config.toml
num_hidden_layers = 10
hidden_size = 512
num_attention_heads = 8
num_key_value_heads = 8
head_dim = 64
intermediate_size = 1344
vocab_size = 50257
hidden_act = "geglu"
norm = "rmsnorm"
norm_place = "pre"
norm_eps = 1e-05
positions = "rope"
rope_theta = 10000.0
rope_fraction = 1.0
qk_norm = true
attn_scale = 0.183
bias = "none"
tie_word_embeddings = false
parallel_block = false
extras = ["capped logits"]
init = "trunc"
init_std_qkv = 0.0336
init_std_o = 0.00751
init_std_up = 0.0336
init_std_down = 0.00464
optimizer = "muon"
learning_rate = 0.017
lr_mult_down = 1.5
beta1 = 0.9
lr_head = 0.00873
max_grad_norm = 1.0
warmup_steps = 0
schedule = "cos"
final_lr_fraction = 0.0
batch_tokens = 131072
max_seq_len = 512
doc_mask = false
train_tokens = 455100000
max_steps = 3473
dataset = "wikipedia_en"
Each number is 200 + 30 x the weight over its row's rms, rounded and kept within 0 to 999. Layers, rows and columns count from 0. The size before them is the row's rms in percent of the matrix's.

# up: layer 7 MLP up, 1344x512, rms 0.086, rows 1028-1034, columns 256-319
# down: layer 7 MLP down (transposed), 1344x512, rms 0.0483, rows 1028-1034, columns 256-319
# gate: layer 7 MLP gate, 1344x512, rms 0.0898, rows 1029-1035, columns 256-319
up1028,102,157,244,224,170,233,208,179,224,172,261,138,168,196,211,175,181,195,236,159,203,177,218,219,212,151,179,171,255,202,251,269,228,194,210,276,166,177,225,179,167,165,146,195,238,229,233,194,245,235,154,171,236,177,190,173,200,201,226,217,156,200,188,217,226
down1028,110,199,217,188,150,156,190,182,220,162,170,208,210,229,234,189,241,146,154,223,228,111,185,251,201,252,147,189,216,154,191,219,130,171,186,231,187,236,209,184,204,210,154,214,265,233,195,164,218,228,211,172,191,180,219,213,205,240,206,155,203,132,220,192,204
gate1029,111,214,194,217,210,198,249,222,231,213,166,233,183,211,229,190,112,200,189,209,242,155,202,223,248,230,200,220,223,224,190,202,276,242,217,142,148,139,217,244,206,204,136,270,249,192,157,223,230,204,171,244,199,196,223,185,181,232,167,187,219,137,230,222,182
up1029,118,176,283,253,222,194,148,206,236,198,187,141,258,155,239,266,190,184,167,191,229,198,176,253,219,209,135,192,205,141,201,190,182,195,172,243,268,227,176,232,195,205,205,171,221,219,247,216,182,195,223,185,179,213,182,194,275,219,198,204,234,177,192,171,184
down1029,101,171,111,204,221,167,244,230,205,181,152,219,172,188,222,171,272,217,232,159,197,210,153,171,202,229,202,197,214,229,235,228,253,197,230,204,218,166,142,157,226,214,156,159,155,146,155,219,219,236,234,244,195,198,199,202,197,178,160,176,222,207,217,222,159
gate1030,091,218,277,179,238,155,200,202,179,237,197,190,152,151,177,182,223,170,198,242,200,210,206,198,212,162,199,203,188,221,180,195,189,223,204,179,220,228,181,154,222,242,179,195,214,246,209,180,217,187,210,190,178,167,209,243,192,222,196,222,215,187,200,179,233
up1030,097,203,212,163,205,183,152,177,181,149,167,196,188,193,185,192,220,208,202,220,207,226,250,178,121,174,237,164,201,232,214,179,212,210,238,204,136,135,181,162,171,184,152,209,190,180,151,189,233,194,215,167,177,203,240,180,207,160,234,179,179,174,250,215,277
down1030,097,222,236,193,214,233,154,233,158,212,194,258,199,175,193,226,235,181,197,193,179,172,202,203,219,167,249,215,205,161,204,217,187,141,166,222,156,223,202,264,211,196,232,175,218,184,177,256,236,195,264,180,207,213,206,186,204,211,177,196,192,164,216,229,209
gate1031,094,178,244,190,220,217,234,210,149,202,168,190,179,160,148,192,186,236,214,197,157,169,201,209,201,226,178,220,144,203,205,184,225,241,217,233,234,135,209,193,193,247,234,198,211,221,188,201,198,226,212,189,187,245,248,191,206,169,206,206,184,268,212,200,197
up1031,088,162,245,197,180,194,129,161,202,190,188,209,228,185,216,170,154,188,175,214,215,180,259,260,170,206,195,222,162,212,196,147,166,220,204,194,192,153,198,210,262,158,252,217,164,188,215,141,195,182,198,174,178,191,195,236,195,237,251,224,189,236,190,220,258
down1031,101,211,232,249,219,198,135,223,224,215,211,157,184,204,209,188,191,210,274,180,213,150,137,131,236,175,193,230,207,225,212,188,136,151,178,185,199,139,237,224,214,200,218,171,213,186,183,185,185,208,239,188,230,245,212,151,220,182,201,224,257,168,195,214,188
gate1032,095,201,151,189,234,198,186,195,232,189,223,206,217,183,209,227,189,143,242,236,196,185,165,184,217,256,168,206,210,276,244,201,156,226,185,188,124,202,255,201,258,202,138,114,183,167,161,208,203,207,205,204,216,182,229,206,223,211,181,135,216,152,128,198,201
up1032,097,149,147,232,155,197,214,205,189,206,153,237,224,208,186,220,226,183,136,236,223,241,216,183,152,215,178,215,197,233,263,153,217,158,208,238,158,195,230,174,271,192,163,209,198,226,122,260,183,189,230,208,183,178,203,207,183,230,167,157,216,240,201,211,237
down1032,100,218,181,239,250,199,220,229,136,117,192,189,202,195,230,136,174,176,248,212,149,184,186,213,214,201,201,150,190,207,179,171,263,209,223,182,197,165,201,198,176,216,162,142,208,180,179,178,182,249,219,162,238,245,240,232,198,180,224,204,217,180,174,180,227
gate1033,132,222,234,215,179,190,212,197,168,193,249,248,212,198,200,167,185,209,184,164,172,223,200,196,185,235,182,183,228,201,190,208,227,174,157,191,159,215,157,179,161,250,202,180,209,212,189,217,154,217,239,227,165,211,221,181,162,223,198,199,221,183,221,151,229
up1033,127,226,148,201,221,267,209,211,224,154,210,242,188,166,126,183,241,173,191,144,236,203,227,184,134,207,208,203,217,222,211,205,255,188,211,186,172,202,208,168,259,207,218,206,236,193,197,204,234,193,222,234,134,148,207,237,237,216,210,210,200,213,227,221,225
down1033,100,147,173,239,177,264,245,122,212,186,229,162,182,223,230,175,209,231,149,151,199,211,237,188,153,218,213,176,199,169,183,212,175,176,239,245,236,223,224,174,189,211,216,202,195,201,188,250,246,238,241,214,244,137,247,229,204,215,151,219,180,194,183,183,205
gate1034,108,255,170,163,176,169,170,244,227,190,205,243,202,178,191,192,233,225,190,204,202,176,157,220,208,213,213,148,211,171,195,159,170,183,218,191,258,194,161,240,192,164,192,204,195,199,185,216,215,191,244,190,199,189,211,247,214,165,240,214,208,178,162,129,231
up1034,103,205,223,216,204,228,163,237,154,156,239,160,204,214,218,232,216,201,206,210,235,176,223,218,273,187,182,144,251,179,143,220,175,238,164,181,235,245,197,243,206,160,208,237,163,230,172,170,170,191,286,215,182,242,229,198,183,154,258,223,201,219,208,178,197
down1034,100,169,170,197,234,243,144,202,218,184,160,195,204,193,227,170,209,212,190,173,116,221,212,191,178,244,246,180,162,180,208,194,141,180,135,284,236,192,211,220,184,194,212,194,188,163,193,182,182,180,174,187,217,184,228,206,177,156,249,225,188,214,152,170,210
gate1035,119,216,114,174,221,200,154,218,233,179,241,203,226,188,212,205,204,216,207,149,210,253,209,191,231,173,234,190,147,229,195,129,170,174,219,158,213,222,221,185,179,210,161,278,175,199,143,212,208,181,237,254,206,186,201,127,199,192,179,199,199,174,195,179,255